Each number is 50 + 15 x the weight over its row's rms, rounded and kept within 0 to 99. Layers, rows and columns count from 0. The size before them is the row's rms in percent of the matrix's.

# layer 6 MLP up, 256x64, rms 0.184, rows 0-108, columns 0-63
088:21 37 42 72 55 50 45 67 50 32 66 51 58 31 41 53 45 80 47 53 52 42 40 60 66 47 85 40 74 70 59 52 53 56 52 71 53 51 59 25 31 60 24 25 53 30 58 40 30 44 54 25 47 65 59 67 64 30 56 55 69 19 34 60
089:34 23 52 46 53 48 59 51 64 75 40 60 54 26 37 39 95 68 25 49 43 64 60 42 74 52 62 42 62 54 60 26 54 75 51 66 36 30 50 33 51 56 50 34 50 77 37 61 65 28 50 38 30 49 31 50 56 15 52 62 43 45 51 63
109:32 56 17 44 44 50 78 47 67 68 35 36 63 41 42 36 61 42 39 64 39 41 49 59 46 40 35 34 82 58 25 51 27 63 36 53 20 52 57 56 23 75 47 48 42 35 42 41 77 56 64 69 41 58 52 12 34 59 44 56 65 63 42 51
082:51 41 68 39 52 32 49 31 84 42 61 67 27 39 72 48 51 97 44 44 49 26 28 38 42 35 34 57 70 30 25 45 63 69 81 36 51 43 56 63 38 37 31 43 54 69 40 48 68 34 45 50 59 56 42 54 36 59 58 39 57 34 59 54
086:39 50 30 48 59 79 37 51 68 25 54 49 46 64 46 52 40 37 25 43 53 49 37 29 26 34 54 36 70 63 48 61 42 57 41 50 50 71 13 33 29 81 74 62 44 24 46 56 43 57 35 46 39 74 35 78 45 55 70 35 54 54 39 40
102:69 40 51 42 59 65 61 49 42 54 60 34 66 41 62 55 48 53 39 29 42 21 69 56 16 43 34 41 66 75 61 44 35 51 49 40 57 35 22 41 31 44 18 68 67 56 64 67 69 46 55 63 44 18 51 39 13 35 74 44 38 49 55 52
084:44 58 90 42 64 30 37 55 59 43 54 73 29 39 14 68 58 27 58 50 46 29 75 46 53 50 48 69 72 42 47 51 36 50 66 41 42 50 51 32 35 52 29 72 59 36 39 34 58 75 54 60 40 76 45 25 33 30 52 58 32 43 62 60
093:61 68 46 46 52 60 46 67 63 52 59 48 33 56 49 90 75 64 59 34 53 31 66 61 72 79 37 46 35 28 58 40 39 52 56 45 47 19 52 42 37 32 41 39 80 69 50 26 57 60 42 30 78 57 32 36 62 52 44 49 63 37 26 58
111:50 42 40 34 24 62 64 48 41 50 57 56 70 85 68 66 39 72 27 61 61 55 36 33 49 64 57 55 31 50 51 43 69 53 67 58 38 43 70 62 64 64 36 33 38 46 55 40 50 35 19 50 52 66 30 56 62 52 28 37 15 20 27 43
106:65 55 44 44 39 62 89 47 46 80 52 53 32 59 78 42 33 38 24 34 47 54 69 30 52 53 66 37 68 25 43 68 37 49 28 32 35 34 54 64 62 62 56 50 87 43 56 47 49 44 52 57 80 46 41 43 36 41 37 47 47 78 65 49
094:48 41 25 45 67 30 58 46 55 70 55 37 19 42 26 22 54 65 67 57 53 37 62 42 22 33 20 31 53 61 56 82 51 59 66 48 39 42 43 66 63 58 29 46 45 62 51 51 51 21 50 34 67 89 39 64 45 48 42 49 45 46 66 61
115:49 89 60 75 45 53 56 59 45 34 57 52 68 50 52 97 74 62 57 29 39 51 37 38 33 28 63 63 44 39 33 38 43 41 41 46 31 26 42 61 61 71 52 34 52 40 37 53 59 21 51 39 97 52 51 41 50 46 49 49 49 42 48 51
092:51 58 38 58 52 74 35 37 41 56 40 65 14 30 57 38 63 63 46 79 28 55 67 57 46 50 49 40 08 41 65 55 62 52 52 30 60 36 23 35 21 53 39 47 47 43 23 61 26 74 50 57 55 46 70 52 59 49 69 59 60 47 41 28
110:55 48 53 55 48 22 39 49 46 50 16 61 44 73 89 64 55 59 36 66 62 57 45 27 54 57 56 57 48 23 40 33 49 52 63 45 37 56 76 39 64 50 70 64 89 23 45 79 45 61 69 49 67 67 59 51 51 32 43 42 52 40 53 71
108:20 49 45 41 48 61 38 72 37 34 39 65 57 50 80 71 69 57 37 49 28 36 39 56 41 52 74 33 54 12 44 61 55 21 55 59 49 35 48 63 53 73 54 42 65 61 19 58 49 52 58 43 41 19 69 70 43 61 71 60 64 55 41 63
099:36 28 34 64 52 50 51 77 63 83 23 67 47 43 32 35 43 38 51 66 59 26 29 59 31 39 45 54 87 53 40 54 74 42 47 61 51 56 54 26 73 60 39 32 58 46 38 72 49 42 55 62 74 55 63 43 59 39 27 51 35 23 52 39
103:55 48 35 70 42 60 84 38 25 60 59 66 48 47 66 42 63 68 56 48 47 73 45 61 64 57 34 56 66 54 54 55 25 76 75 49 44 27 60 43 10 36 52 38 73 63 45 29 63 56 66 56 75 65 32 31 39 37 48 60 49 42 68 29
101:63 25 71 44 47 46 39 47 57 39 43 14 37 33 53 54 47 35 51 63 67 53 46 50 57 67 75 40 50 58 48 23 61 47 52 57 35 61 53 40 35 32 37 55 45 35 47 35 82 84 55 77 45 61 47 42 87 29 74 40 64 28 36 60
105:44 36 47 36 68 47 46 41 33 15 56 58 59 68 79 88 32 62 45 66 69 49 24 46 39 58 63 46 60 31 54 57 54 30 57 55 54 37 47 58 73 34 23 30 39 46 49 44 32 64 24 25 59 51 32 58 54 45 35 28 38 60 66 60
110:33 36 59 25 64 62 35 47 52 70 55 55 49 38 95 76 55 41 49 81 56 59 22 38 41 43 17 18 50 36 47 52 73 49 54 56 41 29 46 46 64 48 65 41 29 26 39 71 39 55 48 56 30 52 64 42 47 49 55 50 43 52 60 68
128:49 42 23 51 37 39 65 29 60 34 69 78 34 44 49 45 13 49 39 62 41 45 67 49 62 60 34 61 38 59 29 28 42 39 49 75 61 41 63 55 45 55 34 60 51 48 21 41 61 45 49 41 42 79 57 44 50 34 53 72 47 60 91 21
105:47 43 45 83 29 82 64 36 39 45 51 55 43 51 57 62 62 28 59 68 52 72 59 65 34 82 62 64 46 50 42 30 53 61 53 36 71 64 54 24 37 21 32 34 57 49 50 53 44 33 21 45 64 46 16 29 58 39 45 44 29 49 43 50
103:29 76 81 48 42 62 75 56 64 64 40 42 26 33 57 70 60 51 50 52 42 54 87 41 50 45 57 48 64 48 36 63 59 49 54 54 20 28 47 56 46 58 58 34 66 56 43 77 60 37 46 38 42 50 31 53 26 17 46 86 45 61 36 45
101:60 42 50 57 51 65 19 58 69 58 79 37 18 16 54 59 60 37 46 41 36 29 58 35 44 65 54 26 47 72 50 50 30 25 23 58 51 52 37 52 33 35 45 38 28 62 36 25 53 58 48 34 67 57 35 37 57 47 34 53 43 20 51 62
089:64 25 27 41 83 57 58 45 62 62 62 47 46 61 74 44 64 66 59 34 44 50 40 66 39 39 31 26 35 97 48 47 54 77 58 52 68 43 52 41 37 75 30 43 44 27 57 67 42 19 57 54 41 34 49 53 46 42 36 32 61 63 46 46
105:11 64 46 76 70 61 66 50 42 39 61 66 60 64 58 33 44 26 42 46 54 35 71 53 46 41 53 51 69 36 22 20 49 42 54 68 59 32 51 49 32 38 32 39 47 35 45 42 58 22 62 71 31 61 48 71 37 39 50 56 29 54 82 49
078:08 39 62 40 40 55 42 55 39 54 61 28 76 39 56 38 23 29 58 45 40 26 64 59 35 53 29 42 72 36 31 48 41 64 39 69 41 50 50 34 63 41 34 50 57 79 40 36 73 70 48 48 43 80 40 33 72 46 50 48 25 48 59 59
095:40 50 82 19 64 55 37 59 18 62 44 57 82 52 60 50 41 49 57 35 67 60 42 52 36 37 68 35 43 99 58 18 35 59 35 43 37 41 57 62 45 46 44 54 73 57 32 59 53 47 48 53 46 57 63 72 42 38 64 46 65 69 30 48
095:27 54 41 44 25 62 53 42 68 57 38 51 59 34 64 86 58 44 47 32 65 77 53 46 34 34 32 49 23 38 75 28 51 43 63 56 44 15 47 66 43 34 59 62 47 40 49 67 73 26 37 64 38 59 66 73 39 41 59 62 49 34 53 72
106:80 44 21 50 64 57 72 48 36 23 60 46 59 39 30 27 56 54 22 35 58 51 44 38 57 54 48 42 70 64 60 28 46 51 58 62 36 53 41 51 34 76 54 30 44 59 63 47 50 66 45 41 43 58 42 25 62 80 17 75 28 50 68 65
100:60 29 46 63 51 58 44 47 41 52 89 35 66 72 71 27 29 37 71 68 56 64 58 54 34 36 58 65 33 53 57 58 31 56 86 43 38 50 37 43 46 34 66 59 60 43 33 66 35 73 60 64 40 54 82 21 31 52 54 62 46 43 40 49
109:33 34 25 51 70 69 37 29 38 45 91 67 35 56 45 62 52 39 54 18 79 42 65 75 42 41 36 39 41 54 72 85 55 44 43 63 46 38 54 41 41 59 64 55 40 35 57 40 60 52 60 56 43 73 41 38 41 24 56 58 71 47 54 32
094:39 30 60 66 33 66 55 70 45 24 75 50 61 69 67 24 50 51 44 54 36 66 53 28 31 46 59 34 41 77 52 42 22 42 65 43 48 53 87 42 47 62 48 51 23 60 56 54 56 44 35 43 51 74 48 46 64 69 34 77 21 62 57 57
087:25 60 61 57 56 63 63 32 56 70 72 49 56 29 51 70 79 75 58 54 46 48 96 47 67 44 43 40 54 53 67 58 44 49 42 40 73 50 55 49 46 45 37 59 87 30 54 49 50 33 59 39 87 59 18 52 65 46 31 52 55 43 57 52
110:41 58 49 54 78 38 50 89 63 54 69 28 65 33 39 53 47 69 48 56 54 39 47 28 58 51 51 41 66 17 43 57 42 50 61 47 42 29 47 58 49 67 25 69 39 69 68 37 53 53 18 55 51 43 07 46 62 44 57 64 67 50 27 60
098:55 52 60 45 66 55 39 45 21 69 51 16 63 45 72 55 53 40 42 19 45 27 35 52 58 57 68 32 77 44 52 42 37 43 87 38 46 76 55 59 20 56 36 35 44 31 31 68 50 42 71 54 45 69 44 46 57 49 50 66 23 44 53 37
084:47 50 27 53 51 51 72 52 73 50 31 39 44 72 62 40 52 65 53 49 28 53 45 47 59 53 39 39 65 41 99 21 39 36 53 79 60 30 45 59 26 32 37 45 52 43 65 30 41 61 70 38 56 67 57 49 58 70 54 46 61 56 71 80
106:33 60 68 48 52 27 63 24 65 62 51 44 31 44 47 73 75 39 62 43 55 38 68 32 49 69 57 33 57 54 63 39 34 37 58 26 47 44 73 31 51 63 63 17 32 39 56 59 35 55 58 80 73 51 42 64 69 68 55 31 62 57 67 27
114:32 56 60 62 46 58 43 43 42 30 60 59 26 51 72 48 56 31 38 40 54 37 60 56 49 52 65 46 43 49 25 61 60 50 62 42 58 60 40 49 41 64 56 75 71 32 29 32 63 27 64 72 18 66 49 37 38 25 45 75 18 61 78 74
111:57 63 49 51 48 47 45 33 69 63 62 60 57 75 73 65 15 47 52 49 51 45 51 31 48 50 57 55 66 52 55 30 61 25 53 81 84 54 35 50 31 65 30 42 42 19 33 57 62 49 55 27 39 76 39 71 47 25 33 69 71 55 57 47
092:43 28 54 60 62 46 45 74 35 49 65 25 55 81 61 63 74 35 67 48 79 40 52 35 64 45 39 43 45 44 53 55 56 53 34 47 31 37 44 69 39 43 41 43 48 60 48 85 58 35 38 75 24 49 21 40 55 74 61 28 72 42 67 61
073:71 68 45 54 58 60 43 40 47 81 38 84 23 38 44 43 74 44 47 35 79 41 46 66 63 55 69 66 65 65 46 62 32 43 59 22 79 35 56 44 39 70 45 53 67 48 43 61 69 48 34 71 61 50 25 53 34 64 59 43 61 74 49 36
115:14 53 40 48 45 47 63 74 29 45 51 62 24 47 49 57 48 82 46 74 28 48 47 21 47 49 49 49 63 53 51 84 34 46 33 57 46 22 37 64 36 53 36 55 72 94 62 31 55 52 47 46 16 45 46 43 52 48 55 61 56 47 52 49
088:45 74 49 75 61 51 20 44 43 51 53 33 25 57 48 53 55 51 24 70 85 44 45 38 71 27 61 54 47 27 58 38 58 46 31 31 38 38 53 58 44 50 57 60 46 31 66 43 58 59 45 41 76 59 58 23 62 28 54 37 50 91 33 58
102:32 70 33 51 20 27 37 39 34 62 46 38 50 83 50 44 65 80 47 47 53 55 49 40 70 70 44 39 50 47 58 60 64 19 49 43 38 57 57 55 54 68 75 50 55 61 12 66 53 58 29 42 32 57 55 31 37 80 36 53 66 29 51 51
104:32 38 28 57 02 50 53 71 71 41 72 29 44 35 64 29 57 46 50 80 44 40 54 43 28 65 33 46 63 56 28 44 67 49 29 49 52 50 49 47 40 63 84 60 62 39 62 29 51 58 65 55 50 71 70 70 58 61 61 53 58 60 50 69
108:53 61 35 68 56 71 55 70 51 41 22 57 89 60 82 17 51 49 65 39 26 61 56 67 33 48 51 35 53 31 42 55 27 48 53 48 41 20 55 50 56 29 25 40 64 59 25 37 49 54 61 66 37 75 38 53 60 36 46 44 62 50 39 45
096:35 73 24 69 42 45 60 27 60 63 50 36 58 49 60 50 98 66 43 49 47 54 46 51 61 56 70 55 51 67 56 40 32 71 11 55 41 44 47 46 63 55 23 41 52 55 39 71 36 77 46 56 46 56 59 78 72 29 67 32 51 53 58 46
113:58 55 38 58 59 70 59 64 71 54 47 32 37 46 79 59 58 64 46 67 50 50 31 47 81 39 33 29 41 45 77 59 79 21 40 58 18 45 53 76 35 57 38 51 50 41 53 57 41 64 27 55 42 71 32 37 58 41 45 58 14 60 65 53
084:70 51 63 41 00 50 47 70 66 54 44 65 36 41 18 47 41 63 66 38 43 45 61 51 41 62 55 25 43 48 65 62 51 53 73 54 50 48 70 52 35 83 42 15 50 42 52 55 60 22 67 46 40 44 51 49 27 47 62 61 30 64 31 54
109:46 45 68 55 58 84 45 66 65 45 39 42 30 67 79 33 88 68 42 51 43 43 40 81 52 46 44 58 44 41 15 32 42 33 55 47 30 56 58 44 60 64 47 56 78 32 20 57 59 65 52 62 69 50 49 49 31 44 49 59 43 68 44 30
103:29 42 59 55 22 55 48 38 59 51 54 67 45 32 49 36 47 26 41 48 43 62 72 13 42 61 53 69 75 51 56 27 39 58 42 66 66 72 69 37 70 72 26 40 63 50 43 55 60 26 36 58 84 59 67 21 49 61 43 38 41 57 48 59
083:38 60 59 43 58 41 40 36 68 39 78 36 48 71 80 56 49 48 43 68 66 85 57 33 65 63 34 37 68 34 42 33 46 63 59 46 75 20 34 63 51 56 67 52 50 54 45 38 44 44 80 57 36 63 41 68 87 42 43 50 26 56 43 68
126:24 56 55 52 60 49 74 57 61 47 67 41 28 31 51 69 47 56 55 37 66 44 50 43 52 75 75 52 50 38 40 80 49 16 45 50 50 47 50 37 32 94 33 51 27 81 49 26 45 48 60 42 51 73 41 40 64 48 45 71 40 41 72 43
104:39 58 70 56 38 33 80 66 86 22 39 72 47 40 65 53 45 43 54 54 55 49 65 53 46 27 63 43 37 76 50 37 51 43 54 75 39 33 41 21 59 37 31 30 32 55 31 67 48 34 51 50 47 76 51 20 60 41 58 42 43 42 59 77
107:42 57 58 34 45 51 39 64 37 43 73 58 59 34 58 70 52 77 46 68 64 75 62 29 43 76 64 49 57 45 53 35 25 56 24 50 54 51 76 53 52 07 41 51 63 60 28 34 64 32 22 27 48 42 47 70 49 37 47 73 60 47 62 40
113:61 46 46 66 49 61 59 35 59 21 54 61 47 57 32 53 66 77 40 60 75 47 39 47 30 56 36 66 37 48 48 73 56 18 39 53 38 38 41 44 25 52 33 51 56 59 79 27 56 44 60 78 59 85 17 55 58 40 46 55 35 30 67 51
112:58 75 57 50 70 45 45 34 51 41 49 40 33 70 36 41 37 59 53 63 52 63 46 22 25 45 49 24 41 45 39 66 44 37 48 37 13 14 47 72 80 39 51 23 50 42 68 48 53 45 45 77 47 47 27 40 54 50 43 57 85 59 61 48
110:44 55 33 61 64 32 36 56 37 25 41 56 73 22 71 56 32 59 59 62 35 43 47 54 37 59 33 38 83 60 27 34 39 60 38 45 52 41 68 34 51 77 65 35 62 43 58 52 32 72 58 35 52 70 60 22 75 61 39 39 82 53 51 48
097:45 20 60 49 56 75 52 51 61 63 36 47 57 55 57 09 50 82 64 46 67 43 78 34 56 67 36 32 41 50 42 74 61 60 65 56 80 72 58 37 51 75 35 48 44 53 19 56 34 69 35 51 50 68 58 61 38 60 59 40 51 56 45 70
093:71 31 80 36 52 67 39 88 59 62 43 76 43 49 31 65 82 19 70 56 58 48 68 44 34 41 51 46 49 52 45 49 63 52 34 22 52 51 44 80 45 70 29 43 32 43 62 35 44 48 58 53 57 65 47 42 43 39 49 40 65 30 66 26
114:12 63 52 17 36 41 69 59 36 73 64 56 25 40 45 40 62 51 40 59 84 37 41 47 79 51 55 43 46 33 66 44 40 48 61 47 58 32 75 70 41 51 45 62 40 62 25 53 75 49 39 36 44 42 58 23 36 37 43 37 71 59 43 36
094:57 55 34 60 51 53 31 38 59 40 42 62 49 50 58 26 39 80 57 62 45 69 42 51 66 57 30 34 50 35 32 52 34 66 98 42 58 60 50 32 46 60 80 62 44 52 38 22 67 67 41 72 61 61 52 63 46 27 19 62 33 46 38 38
093:66 46 42 46 85 52 36 75 78 72 67 43 55 42 61 41 49 54 42 75 52 69 53 44 66 44 37 26 67 45 36 43 41 27 60 50 22 38 33 40 57 22 26 86 38 38 40 63 71 57 60 47 59 43 48 50 55 45 74 58 49 30 38 66
106:10 30 30 39 62 75 29 55 60 64 39 37 36 67 42 74 62 70 43 47 53 42 44 39 43 65 39 46 43 47 52 74 57 89 74 31 64 37 60 31 46 62 41 48 46 40 57 46 70 55 60 63 63 51 43 25 36 46 43 49 59 38 27 24
105:64 52 50 63 42 70 58 31 52 58 57 69 64 54 43 45 52 45 60 57 56 42 38 49 39 64 67 42 74 37 25 44 66 53 45 77 54 35 74 68 66 54 41 55 55 46 53 77 73 54 34 36 62 44 22 44 61 12 58 32 81 58 27 81
109:51 66 35 55 60 74 41 60 37 70 55 45 67 25 53 57 74 48 63 63 45 46 26 60 44 42 30 40 53 81 58 32 28 71 45 62 51 63 31 23 44 35 40 50 32 65 58 25 42 60 61 59 67 55 63 28 39 58 79 58 45 87 43 48
100:24 43 38 44 55 77 47 74 43 40 49 73 58 42 88 66 41 47 35 35 66 56 58 37 32 63 46 64 57 45 43 22 56 52 75 72 52 47 55 47 36 50 48 59 51 60 54 55 53 50 53 41 59 30 55 40 85 58 31 47 93 39 81 62
113:33 64 76 54 35 06 31 47 31 42 73 59 29 85 52 45 69 23 46 55 70 21 43 06 43 63 73 43 59 63 70 47 38 55 47 47 59 36 37 53 54 52 57 47 48 59 49 42 41 60 40 49 62 62 56 60 58 56 45 47 42 51 52 70
109:44 57 51 42 60 41 46 74 51 37 30 55 15 64 73 32 61 28 34 64 65 34 39 42 50 73 77 63 49 31 48 70 53 61 30 39 57 32 65 40 57 79 39 29 61 37 40 45 55 14 68 42 61 50 52 61 58 32 68 29 58 44 67 50
121:51 46 43 63 77 41 37 54 57 42 54 39 45 49 71 70 72 37 53 43 33 56 46 41 37 62 38 14 30 66 55 54 07 41 52 38 50 35 35 36 49 50 49 44 72 45 48 81 48 68 35 66 97 36 50 60 48 54 43 47 64 43 71 35
087:47 63 46 67 36 75 63 33 41 62 42 29 49 84 40 47 69 57 62 79 41 50 74 18 29 61 47 57 40 46 55 49 59 65 18 38 56 55 65 54 56 35 40 49 66 43 41 43 88 32 33 62 64 61 56 43 24 72 46 44 39 40 51 33
097:58 49 39 54 20 61 61 53 35 76 80 65 65 56 60 67 55 70 68 37 50 63 46 39 53 33 31 28 50 35 18 69 64 59 49 21 24 52 47 51 53 31 60 50 51 61 35 55 65 17 62 66 48 48 52 30 30 48 58 28 62 34 35 56
104:59 63 53 54 37 43 47 67 46 42 55 58 43 22 54 74 82 55 66 80 42 50 39 75 39 29 66 46 50 24 64 43 15 74 66 41 52 41 34 59 47 58 74 37 22 57 56 40 40 46 58 37 66 44 49 68 43 36 69 27 60 41 77 53
099:41 59 02 49 66 34 39 47 51 66 68 35 48 61 67 91 54 74 41 70 56 36 64 46 54 47 40 54 42 61 49 60 57 30 52 46 19 24 27 51 38 31 49 65 61 27 49 53 32 46 33 53 38 62 59 44 25 42 43 39 65 44 68 49
104:37 45 47 38 43 37 60 59 60 37 40 80 59 75 65 45 27 74 68 39 36 53 67 82 19 53 64 54 63 52 32 30 36 13 71 70 47 56 51 54 51 33 60 33 80 43 48 42 63 29 57 52 48 49 33 40 57 38 58 37 64 56 65 63
094:61 18 41 27 63 61 54 72 39 30 70 14 56 58 74 44 45 77 34 57 53 47 33 43 52 42 45 39 65 30 59 39 51 66 56 51 61 47 25 30 61 47 35 34 55 37 77 61 56 45 32 47 59 30 20 35 39 44 58 28 44 65 61 68
107:56 73 46 49 37 53 53 44 66 50 39 28 27 42 68 64 49 41 61 79 76 57 21 25 48 50 69 54 42 54 57 23 34 43 33 46 65 23 51 18 51 53 77 48 43 23 55 66 68 57 60 44 33 72 39 62 52 32 40 41 72 44 58 41
090:61 68 24 35 26 54 45 60 38 50 40 76 67 58 61 77 63 23 59 57 46 55 58 11 35 40 20 46 66 44 47 56 50 61 68 31 57 44 63 54 50 49 68 48 61 44 42 62 76 57 23 40 73 53 35 59 50 46 24 73 32 43 44 32
087:70 41 36 68 47 64 39 57 49 70 47 76 56 68 58 82 42 57 35 89 55 54 48 63 35 46 28 62 33 61 62 54 38 29 35 36 45 52 48 71 51 34 27 56 25 26 25 20 62 44 41 28 40 46 32 47 51 59 43 50 32 56 56 69
109:70 61 26 85 57 60 63 32 57 57 33 64 42 29 34 30 48 81 49 70 38 54 62 57 67 54 65 42 87 48 37 60 67 51 31 38 30 48 48 75 60 58 45 39 47 49 41 39 42 44 30 50 63 75 64 38 55 70 45 67 67 43 42 77
097:39 46 36 54 44 63 64 37 45 57 89 30 54 61 52 38 44 34 65 70 62 53 48 53 24 61 67 64 43 37 36 42 59 40 41 59 71 38 06 22 56 52 43 30 44 43 42 31 39 30 52 37 53 80 38 46 69 60 48 65 71 44 26 64
104:62 37 56 59 67 30 72 44 48 39 54 77 43 60 39 54 49 35 36 54 65 22 50 53 09 62 48 41 59 73 50 36 43 66 77 79 40 54 44 61 48 19 41 59 68 21 65 27 26 45 53 56 47 60 49 60 38 66 52 59 41 73 67 50
087:60 49 58 63 39 35 52 89 29 47 49 34 56 60 60 38 63 34 23 62 74 59 40 47 28 53 30 48 52 58 49 27 43 43 49 40 59 51 37 42 66 57 39 57 33 63 46 41 52 43 28 62 56 41 72 37 57 51 71 86 08 83 52 52
105:53 43 28 62 73 54 59 43 61 60 54 63 28 46 46 55 69 53 50 65 61 51 57 48 45 38 59 92 65 74 47 35 37 64 46 54 20 49 62 38 26 72 40 59 42 23 43 46 80 50 54 39 21 53 22 47 35 55 58 33 35 23 34 61
099:50 54 52 51 44 71 25 45 74 62 68 78 43 54 78 52 64 66 37 42 38 48 68 47 37 22 37 61 78 37 55 53 68 31 49 21 37 40 47 58 41 56 49 59 71 35 30 42 42 26 49 29 29 59 59 46 54 26 52 68 45 54 23 26
094:41 33 08 62 45 59 25 54 45 59 40 56 19 36 53 53 45 68 61 71 30 20 44 58 48 16 51 73 49 49 51 61 52 72 62 81 36 57 49 47 73 45 37 40 69 41 28 44 41 44 29 49 62 61 65 44 21 52 61 48 42 52 55 53
090:59 41 51 40 46 31 49 55 13 40 68 58 37 71 55 79 63 48 55 49 51 56 70 58 66 41 66 45 30 46 20 47 63 23 71 69 43 64 50 35 50 75 58 38 52 27 44 36 63 53 39 07 64 66 61 58 51 62 60 33 40 68 54 63
093:53 44 69 42 48 67 42 48 16 47 66 68 57 36 78 69 50 30 58 53 60 43 41 34 43 70 41 87 44 41 42 60 46 27 41 25 53 71 46 42 59 54 63 53 77 45 38 50 51 30 66 60 51 65 45 51 67 36 64 77 33 13 34 48
094:56 47 67 70 44 36 64 71 71 28 71 43 62 49 41 43 44 57 55 43 58 93 45 68 33 50 60 50 44 44 67 49 40 75 45 61 54 77 20 40 77 51 53 40 59 39 64 31 51 32 67 42 67 71 65 36 56 32 38 45 49 39 77 70
087:25 62 61 61 39 54 52 58 65 60 41 39 26 40 37 49 75 58 63 52 32 52 57 40 42 45 74 40 78 70 55 41 65 78 65 38 36 56 59 10 56 38 62 57 49 63 24 48 37 35 46 40 47 64 15 27 49 21 46 52 44 66 58 40
114:57 44 44 55 56 72 29 33 43 37 58 75 46 45 56 32 71 71 29 23 62 28 22 57 12 60 72 39 71 42 30 44 44 67 46 77 58 34 66 47 61 55 55 61 51 55 23 67 52 42 50 38 52 36 42 53 77 40 46 50 66 54 39 70
092:58 55 38 85 49 68 54 72 43 42 36 23 68 36 73 43 40 48 58 52 58 33 62 75 75 65 51 64 47 35 67 48 17 55 39 46 36 45 35 41 41 64 56 68 76 68 38 77 42 51 59 64 27 42 40 65 46 49 59 34 34 30 65 69
101:35 25 43 54 41 29 72 50 62 37 51 71 41 48 43 62 42 72 74 59 64 45 25 56 12 63 16 66 37 54 55 49 64 32 54 30 76 45 49 60 49 43 43 36 68 20 61 45 58 33 48 37 43 45 34 58 66 50 57 23 65 53 44 71
117:62 29 63 27 44 69 60 64 57 63 46 69 40 20 70 69 70 48 28 14 49 59 64 54 45 46 34 40 35 51 45 40 47 26 57 46 48 36 65 69 26 61 55 71 58 38 45 58 72 46 45 59 42 55 22 58 43 43 63 16 66 29 59 61
086:35 36 20 51 55 58 21 47 48 48 46 63 64 68 47 50 48 60 48 58 61 35 38 26 46 68 63 26 49 54 25 52 41 62 19 34 37 37 38 53 56 41 54 69 25 54 36 48 76 30 79 18 49 33 62 44 59 49 45 61 60 66 34 80
093:46 69 59 42 54 31 56 64 36 81 69 36 40 27 73 36 53 61 48 28 50 47 68 41 51 52 55 33 36 41 51 53 49 56 56 00 79 46 36 56 63 50 56 53 46 53 65 53 48 04 50 49 53 50 40 27 75 57 65 32 37 59 61 51
106:56 33 35 56 36 88 59 56 68 72 62 63 53 54 69 32 86 67 65 47 48 63 49 80 29 61 46 59 76 56 48 55 45 76 51 47 60 61 44 50 71 41 56 52 62 63 26 75 55 37 49 61 35 80 34 63 36 37 43 70 39 49 42 54
087:53 39 48 52 59 69 60 56 37 44 18 50 45 39 40 26 41 74 49 60 74 14 49 47 52 75 35 60 54 44 34 42 36 63 42 67 26 46 81 41 61 58 48 45 65 51 62 77 44 32 44 71 37 71 36 77 48 26 56 58 41 47 38 24
097:47 60 28 39 48 46 46 53 52 40 73 43 57 73 39 66 52 65 54 36 60 40 71 11 39 29 40 27 52 19 32 33 37 59 49 67 55 44 73 53 46 54 70 44 47 72 34 55 36 61 46 28 18 60 76 49 68 52 41 63 52 44 51 83
082:80 52 38 60 46 44 71 55 55 59 32 39 26 60 63 61 49 70 55 43 81 43 36 54 44 44 49 65 39 40 74 30 51 53 90 38 68 41 26 47 30 64 46 67 39 48 46 45 20 51 40 41 74 29 21 26 40 45 35 45 61 59 49 43
100:42 49 76 80 66 46 47 53 41 63 47 49 63 50 71 33 67 28 40 50 69 58 38 20 16 53 60 34 31 55 95 47 57 31 49 44 47 65 45 37 26 63 63 51 53 49 24 69 37 40 71 39 59 56 44 50 68 65 44 55 51 61 64 63
110:29 52 44 58 54 50 72 67 75 46 49 42 41 41 63 34 34 61 99 51 45 46 63 57 46 49 37 52 43 46 49 50 29 29 40 84 34 41 34 59 34 55 39 42 66 62 41 59 47 55 51 66 43 33 56 55 70 53 45 76 81 34 39 39
099:39 33 33 60 52 13 78 41 37 42 48 44 66 82 48 44 58 68 47 53 49 55 73 23 52 39 72 57 74 65 52 45 47 59 51 18 42 69 45 62 31 54 57 57 58 48 37 53 47 25 49 53 79 48 80 49 69 54 61 30 23 41 44 51
096:41 47 52 48 87 61 46 42 37 18 38 37 36 52 77 58 59 34 26 39 59 70 66 64 10 29 48 57 53 34 62 07 54 41 49 51 53 66 40 52 34 65 37 44 58 46 48 52 47 49 50 60 33 61 67 54 66 64 34 32 71 50 68 65
106:60 53 53 28 39 72 48 56 90 29 52 38 34 55 50 54 48 69 58 20 66 50 51 52 52 51 51 57 50 51 66 37 54 33 31 11 33 57 64 51 48 35 45 50 66 57 18 43 38 50 39 49 69 32 54 38 36 21 38 87 47 28 60 57
108:55 61 60 60 54 64 28 65 73 39 60 47 53 23 61 57 63 58 77 47 43 54 37 46 68 36 48 45 52 77 47 24 22 31 72 42 65 39 45 23 48 46 56 43 35 38 53 55 63 74 45 67 52 37 42 43 36 38 71 36 30 59 05 60
102:24 56 71 49 60 36 31 65 69 43 46 42 42 55 61 65 45 67 33 44 63 34 23 60 48 56 59 48 52 71 32 47 70 24 56 59 66 29 27 44 41 42 37 41 66 34 66 41 76 44 39 89 62 33 66 43 41 25 57 52 29 37 35 37
096:60 38 68 36 58 70 90 65 50 67 74 70 54 76 52 64 50 44 49 49 50 53 34 54 30 57 47 68 31 80 25 42 32 49 61 50 41 25 75 48 51 45 49 35 53 65 52 23 57 42 29 37 76 65 36 26 55 60 54 39 28 48 48 45